Part of a small language model's weights: 3.37M parameters.
Each number is 500 + 40 x the weight over the matrix's rms, rounded and kept within 0 to 999. Layers, rows and columns count from 0. Numbers have three digits each.

# o: layer 9 attention output (transposed), 64x64, rms 0.134, rows 38-63, columns 0-63
# v: layer 9 attention value, 64x64, rms 0.139, rows 39-63, columns 0-63
# gate: layer 9 MLP gate, 192x64, rms 0.233, rows 0-13, columns 0-63
# up: layer 9 MLP up, 192x64, rms 0.223, rows 0-13, columns 0-63
# down: layer 9 MLP down (transposed), 192x64, rms 0.196, rows 0-13, columns 0-63
o38:503559466430438489450486562522520477518499481504542489522437480512581541461442548457459519520446468513540525572526475409530552470521581457456485420486595454567493422499501610510470508429518530
v39:467542491462466496489473506487515526426528414439553458470509466553591516497460557564500474580488518563496437589465526429508429499549499458497489524519484474497470424504482487514418475518493492
o39:537489526452564524492482541423522471560496521524421490501477529532489544512451538570512467526446532527595451472562489485524428451513488509544443382440546489521470461567496528444504462449507514
v40:445501539529449458531520517453437498462510512473586509530526485455555534508530474558503526459594468525504442501507481509450504478393482523455558485528482451532486482466438548485508480480478526
o40:514508529515540514497522506479533532488435458449537465469562472466552432529498531501512519551556576513519488481567515495475515504499486489560569521470433433454556507412444474440477468380504597
v41:561532477492477488472526512525494557467464520545498478511490530460531512596445436529432487528558518502529493532477529408511480520474487505547473464470518441512490496467451555533471535551455528
o41:433519475509455510488478547454552462503517450538443488464537465503493506428526542478527469508528497462463488478560452437532532504464491462502471502506559469537528455519542560441485529480435479
v42:496508508468496490558495503431485501480479497510483536573453474504455499513494500513550488539497622542463491617502563477452535554505465477452489518562509561584548541502528514515537508517609583
o42:522474535511517455461402491507414557436530541458517475547456494525493540480435597469429559416515505518498525587524436500487415438477495483534545495516467496549612423488566493586535450510504468
v43:500494578520513468532463514538486482465468508513507489522460474446560536469423568518430545485517518494477530540381493476528550486441497522475491471514524504452420476500517543552503493476495444
o43:487564561443493468511499453503445504509508511506477504500534518511493514550470467541554485552541568517499553447513477469615555565519574465496531423473501560505548473447489445496479473482472482
v44:476436505493521489531487511502476496489535504478468533494502467495436506452533546518560539518450536522521478475571526588472493535521483518488544585519460533503558507539477463474505448446560560
o44:491438468528505436473557457502463577412490526445555477505454522481482503494459507511456500483437571511509483533481547475424463468500471479493540492514474540502525569489446480544472547506561521
v45:429497510513507498524530492455515571491535501466471506455469515536494488427489574579502444490448528620502483487461605481451482444581472532505497541513480534475490439471482458551438481497455514
o45:466488397444478501478518494461515497478523484455460506503468470469577526499529525517533498494485518565560544513542481551513509424482537506598511422513488536508460513535530610499476495452617522
v46:467567522473494409520433500553542441509498518533536518468594457538534510560491502501579423518476498411471507445548377502519543466506574451510501512528494505486474495536560496449481455445388494
o46:582496545473601540536591548509416459466484454497494413570476502549486484424511511444489470429388453507498491502433467547477473535532497479465499485463472512521442446476462508343513479479491451
v47:627451464501591516497500485520509410530489560503442518616478515417472409513437454515600489466505565451549453542463523534566503549495516480500511482471530522499528545554461511564508576530542504
o47:472431522592515428497370400480400437455566522531472561562501464472483477508420512422495525504527568408430470473515513496526517504517476491534452505481552480522485575472540557543498555558434477
v48:474421484420437436402457503468519545406463447483498594438515446476527609596498516476444454551615539465496517551479551453471450507402434585507499467555439506571512511504464630502462499561455501
o48:493506592462445579495516571568559482410482428501597418415501489566519569466451503448404399500494578540462499408585486438479538419514458364503506464564464530535561357580578564579422400512445627
v49:535502495514546536528492494471524462561455533484459475588494469458452446432449447534590544499476533491486500492502500493545533534422464473538558462500532468476611531522513450539570516485548501
o49:556410480486480520508389427499466479497535524499524519501550506456428480528525481436506551442557498449513528488563494554460548434481529487460528483441527469502523541482545462459548528488488455
v50:431529493524525484536397528568510482574490490526552524496542508564469472488529547525535471512506449458453485436512433554465504468577497443545434532547514455491519459480540506402457451469414525
o50:511431514525528491454557532467449441463482413508466435507496547585526500532605492531491459452443433526542538493419483547468427445474465485517506477470480530496476517488421555428485496557464508
v51:459512531490520443536476519446510514511460522509425468444497520533545575501484511475553550532478567532440571533508443478475504538455431439436472470543533470496603548505537514426485468423496499
o51:582517450471473528448534497461458512463448511528456485493570508517452469505465466490519524454394490540581497479408440437456547439435508465462526472454447449543534443503510510563591456488540552
v52:431482509475453453475464484536520525464518479477492531450510459528511569559552512442411493502537474513505519470498495505469505494480525495519489503517451519469421536485580529501509447439484417
o52:570547525470512525515515488502487543516389535506496449485469480477489493470525416513476455526444456500501510512496511513489507555544499448518504474506461567503487445491523487509447526449543473
v53:585454473423490461473543511475502552481423535577500453517460527415535553516452469560519497536590553543527484527421572444540498554397460500477518447487446532562530488505490475574556524515518510
o53:441544508507466496517422507511497450491455485548530527481558434402487530540412486497434435512568575478486546593533464493508545523439490424529433405469491434526614576509645478498499452542488518
v54:470497457543481451520503549546496480526527450475464559496531493558473474533530483518468531527496475497510455517554556580478491439454405428520510540505471545470509484541437557499484512516535527
o54:520510495538495494464519513474462476442467501475502456518445542459544510392500501554463498499493503533466504495558561498491510504488477532508484507449484491418540481540410523494550483527491478
v55:562498487454501509485561474559450546549487470458441550573496470480476490554471472499529509537488562511518513583487588474552483527481475506561566467471569545512549534533485510602537522524509504
o55:450485452513544514506395450543467468545535555444495494492483523474519494444456468464477518506548479439434484497534474449491531485476534512495470471481483498516564450488564525510522509499467564
v56:603475501455494555489528498476491485476473471482485546530432502419440484533462437551488525503576446491532546508474494451598527536504573551472532444498503474508482483456510526560492550538481473
o56:552531583542483506569426534548537482579563538452509597472493492505503459512457590496503427486591513426451526533471506499524524504483483431455459527523528495574495502473552522495435541546447496
v57:569486461514505521497524459554408499544440519497500506521560522430520503551530458474496522433525470457581559479467456509509495468451511517513557467467514484495444479497478510478546526490405511
o57:490506496513550500525500496529554469527490513509514480490470527462539460478476457495555492537555514425405484507477533475473517582476487487523493517516532472490508549492492510458532461487481597
v58:554466498488480497467539473448534479476425443496449484540503495425490495453471465467494491469572516501515496544481537483539527526411481555482483485513504481548477543544425544552533519562558470
o58:453541538511527470563505531518458488506581512544523522474522478476517497522458512441490485473599494494487491519544521545527528465477452464440503530502488505484514496515542511527496477496495513
v59:561530448474457493421426502570504454512472466482424541487530460490510480577457410443486494552478505439490503518512437491514520499478507522566527522492599476430469561564481549523476531513424473
o59:468531522482554501485472502572453451478499569546501468519476500490512422453466485464529445512467437451432428474522519482512534491527528431425485540524469522447502409530485562430488489471463467
v60:466536501495461489565464553430512477490451526557493417479497550505593495510530460527512518491514531511538541487518412481425499507370490486475412486490538424493489510522540427444524476460476474
o60:563522486543494479542498497509564562469486514571451426542588530516513437517505479489562471507413520550527475494473428529459446572516528470527501570488477436478549481510514459427572499489578460
v61:553474513508520477517535459593522473554499510540541555522465447390465485510515474489479427458517492445425554466511500558551510506491499486502593433473500500463547478454481513514524545492534561
o61:494399546516442545512556516518531475441488563510482521473521479491509520474449502564496478441559536437381552495485474484526499468489480574498511459532441445569496512456457475454474462524453434
v62:477478517546595515507521452507448454487520535465512508532503533461465466486490466452556472466525475434523437416504454512515539505518546473509515508519501504530504528493507464475475499439536458
o62:499485519505526456501505409467498543521454464464506529512530512495479505518500518460450559513567474484509492520456534520436495528526429514489469510490469502485481543457513495526496481487510482
v63:475464473527499519515468489451526469514499478499507471496509531523509460481548530495485555495505462488492469472481496568477507453460480509432465537520500482434510527486466486447536497497601458
o63:522500535524510495463483532490497533482497511502501539497533509498467458517502478539515501522470495515502495479502540551501518518499476478516519479534453513427495537527488495553495519490504478
gate0:465498476577460435457476434463586534517509491503553492509594469470502440498469513464444544506525499532515461600471550479522508507485502535532514485546489537476491481487482484481524487545561488
up0:578482525419470546444558535464510478501530508490527483538523502492465556469614542554486489460567491521502517458479510575587492488472465590424568502538569464523468579536610495536531509473515469
down0:587473510545519556517493620559525475506401512496418509521446462521479523488525541484533407486531506477578504424451522494536534473442512534488526557489515545517489580589568490477488490511526494
gate1:462510485467415551486511477485423562397495527541516428456500512548517457464480502479515455426540541476514488477459511490428439527464487482473544489542524501471502492468503435468551542508441506
up1:476485440529516505505527472457451500440513519481446499510470493554474516480499537437427498391578525475540502558446419544536477513431489489464517470472553479516529461480551573536536458505434411
down1:526510473499489525475533487469503411552567526553526496447560489522556512554468491513563533491465512448555548520522524490523467485524400517529505491383504537502513547478476498458467499528546484
gate2:492505503487494507482502552527495476534444486581565522528549506479513574568486519537516471468549445456564481475547501446541438547483487450498463541422483548423494506500364439458554488519415469
up2:452525536474483556441522477459506510534512511493481505484451505477471479465480468390511462494519510544485515544534443505507513522494545428585523493542496566527539435551461475541481523430408488
down2:481529498525515550483536499483456471534466436423449421487510433451542512504481502484507445498555512480513472565464487484542507470536509488513501550493481559525424561436478496444469527410472507
gate3:450494476449577496506507489528490540523504477494486527478520552494465527461459522425490507493555506470523513504533508413489532516610490533490435552473495475491478496506488564461418559444557478
up3:486545538534487478481548487532505468561509477453523506481526469542484513539467539502476499485508545463534501501472419457454566478525505452486486469472499498513480433544484546481477478423504553
down3:537487499480541484512512530524525442513547485526519505474543560563491436517406492534459463552517502497523504468494424504554466485507589493518550516437491509522478464443464500515538437544454538
gate4:535428567524439547490488573495512438505450502505505528515505552555529506487530537552556479509514461455588496488515453495528484460467535514513467480532514494478550424557561504510438436486511511
up4:556527526546434495461482471512474531488544513510538557502528495514522447513513552514555526473566506460479508548490512539459556581514491544527515510503494492478510525483560461540500456489547585
down4:453515469585506539513503524464486437510489535524521439543478513507591496516534523535498455520527523512571487506524465466509541501454511507547486531440466503466554531438556594476507478492500543
gate5:503549509502552463517511475467481556521508484492488501477452506466512505509490519429551554449509492446482501496590515529503540543521505520507525462461528470499481518448599547524496533423503404
up5:499476553489515553524545482474540430524478511472537453479489537556533509401452498517487476461495559487504489458456469481510525460515499518543496523419474469488471472504459510485522497512403504
down5:534474438471464450499421504516489548516510527515383582562506434480483531488518481481504512496504469546454530522547478481547461493499504550546513487515520538561419520541474482460464472542500487
gate6:509534470506509523473488460533555509509506469553500554496587452461509518567466531511498503533534572540522588514536456518469498547570535508492596453530475430472470518520512466531482455526469439
up6:556462517499478488489489539484547496485483494425554536449430437498489562548546508564411519488459499508506532515478488534533515493510464536475587514475455468496530458509476495539478503469512430
down6:475489511534487500547519542437473516486503531458508510500460442540575460464516505500508505475491519537453505567437472516530543466462491468489449430497543478569478423507444507482470470451442537
gate7:480509513467499509541547537494555568520481429485464455507496541534491519527485520558469529574539569443483481522518528492531425483425477418460592509410578439436481577527477457550541530493539476
up7:481467505514551597591456513511514515500468500486499313556540555539564542498448477514496487372465432476507548569515491521530597524561463503498493502449478534529540452487480517461465491535478467
down7:548453468554480533452428513531395478541499513483474503560460532514548485473585479417451471489486450569551542498603480426461548558525495528439436521564478515506557496407519570466474405501451565
gate8:532549559443464461505579498548575482456485540498585511539508464546531521503450482504469436557475481478503526574431540457477531575511458464499476463452485532510551499480442464521502417458444542
up8:482527502487530504501442467512544449478440502480522524537539560490468430572483435476460487508508554450465537477483436494504442486469522462481530519495550492449519486474435517562493452497472551
down8:501554500554515517449535452467526458495480537487471537486532515574489463543462489478493469572509491431525521502471490476528552504494491494486462486440494510518640468454456484478556440462397534
gate9:495512487498498450486495460528588550458432477480481511508542421452509442522447557492515542490494549499486546487548539568537483488474453497522474536448535533488475555481457528548464496564524600
up9:546524540469517522523468518562558538487515472490460513475533457481516476561466555487427548506494550491427494485610487444560533597543441508560568503433458506476557565434528506551556492474537523
down9:521582572491536549460490459463470512539555495547547488505537502544448487496502445495494446559503469501463530465501508496470504564568510471451459463520481455521577363532474426516502596482467474
gate10:457454451475495509452508479553436493492500493486535549550535497520464508562480454516557514406469504460520459567477491537485423512585477521478510515463538445562435502505442465528515488590468508
up10:476444442542480487460554488497482486473534441409568564489395465484493533513532482523496461477449453461497483545479540508491536484588554578478473524522489473493546527467463463529520526560445506
down10:533428509575580458521572429422464532539507569473456545476500480488491517524465489442561511509480541457451540519498611545522446543568500588502502457567473490554448502468442470517492525534468566
gate11:482447503532439481505577525527502543518528504538528511462497465540509476495507379516637605456498497498453533483461504445539510514499561458487572486535480517526491462511504400537517544478381532
up11:496487461480487491536458490475552480477501515520505421462434444497447541431467576441474440527467407529436459463480551513503494521526477549471464501546555536514531505480516416478527501488562516
down11:508491504541524522494544515537498533548566481469521507578520545539523495498468444518503538515535504519587528455500427504490521552496537495463513468504539508543531521481502422574533549492442490
gate12:505571470490543465567466454424510465429530517524516517554544472419538499478559464505530497451517512504569442527524517534503481443485502535572570537493567462491469517567464503559558539448570548
up12:507504486486550507519523481460526518493456498544466518535509472517502483428533451477487495443533533515461507494528464458522461496536493522499513507479577487534419523534514488520534513429541462
down12:456528494456502494500482490449539573495522556510498568527505501496476506505541571516496509454534513492460530525434456464511533427515552515484525497516534453531493418510483535503552521464513499
gate13:487539509468491500509500533552521452514509499556568579568494428449506525445476537576450549488586481532507541477441480544479506470573428478503461557489465468496479539484531530492546522509503551
up13:585435493514468509445579545502556496501498538458553509497472473542482535467506536541485467509516521511465479471508466520488474535527435514521468488500468486551479431543446494588465470537476472
down13:500475452489513487532490421487461508500521476494428460463573510489475486535534442506519466449470494506484487488560485551492497475440564496509541447500536506453508444513438459389482547501483493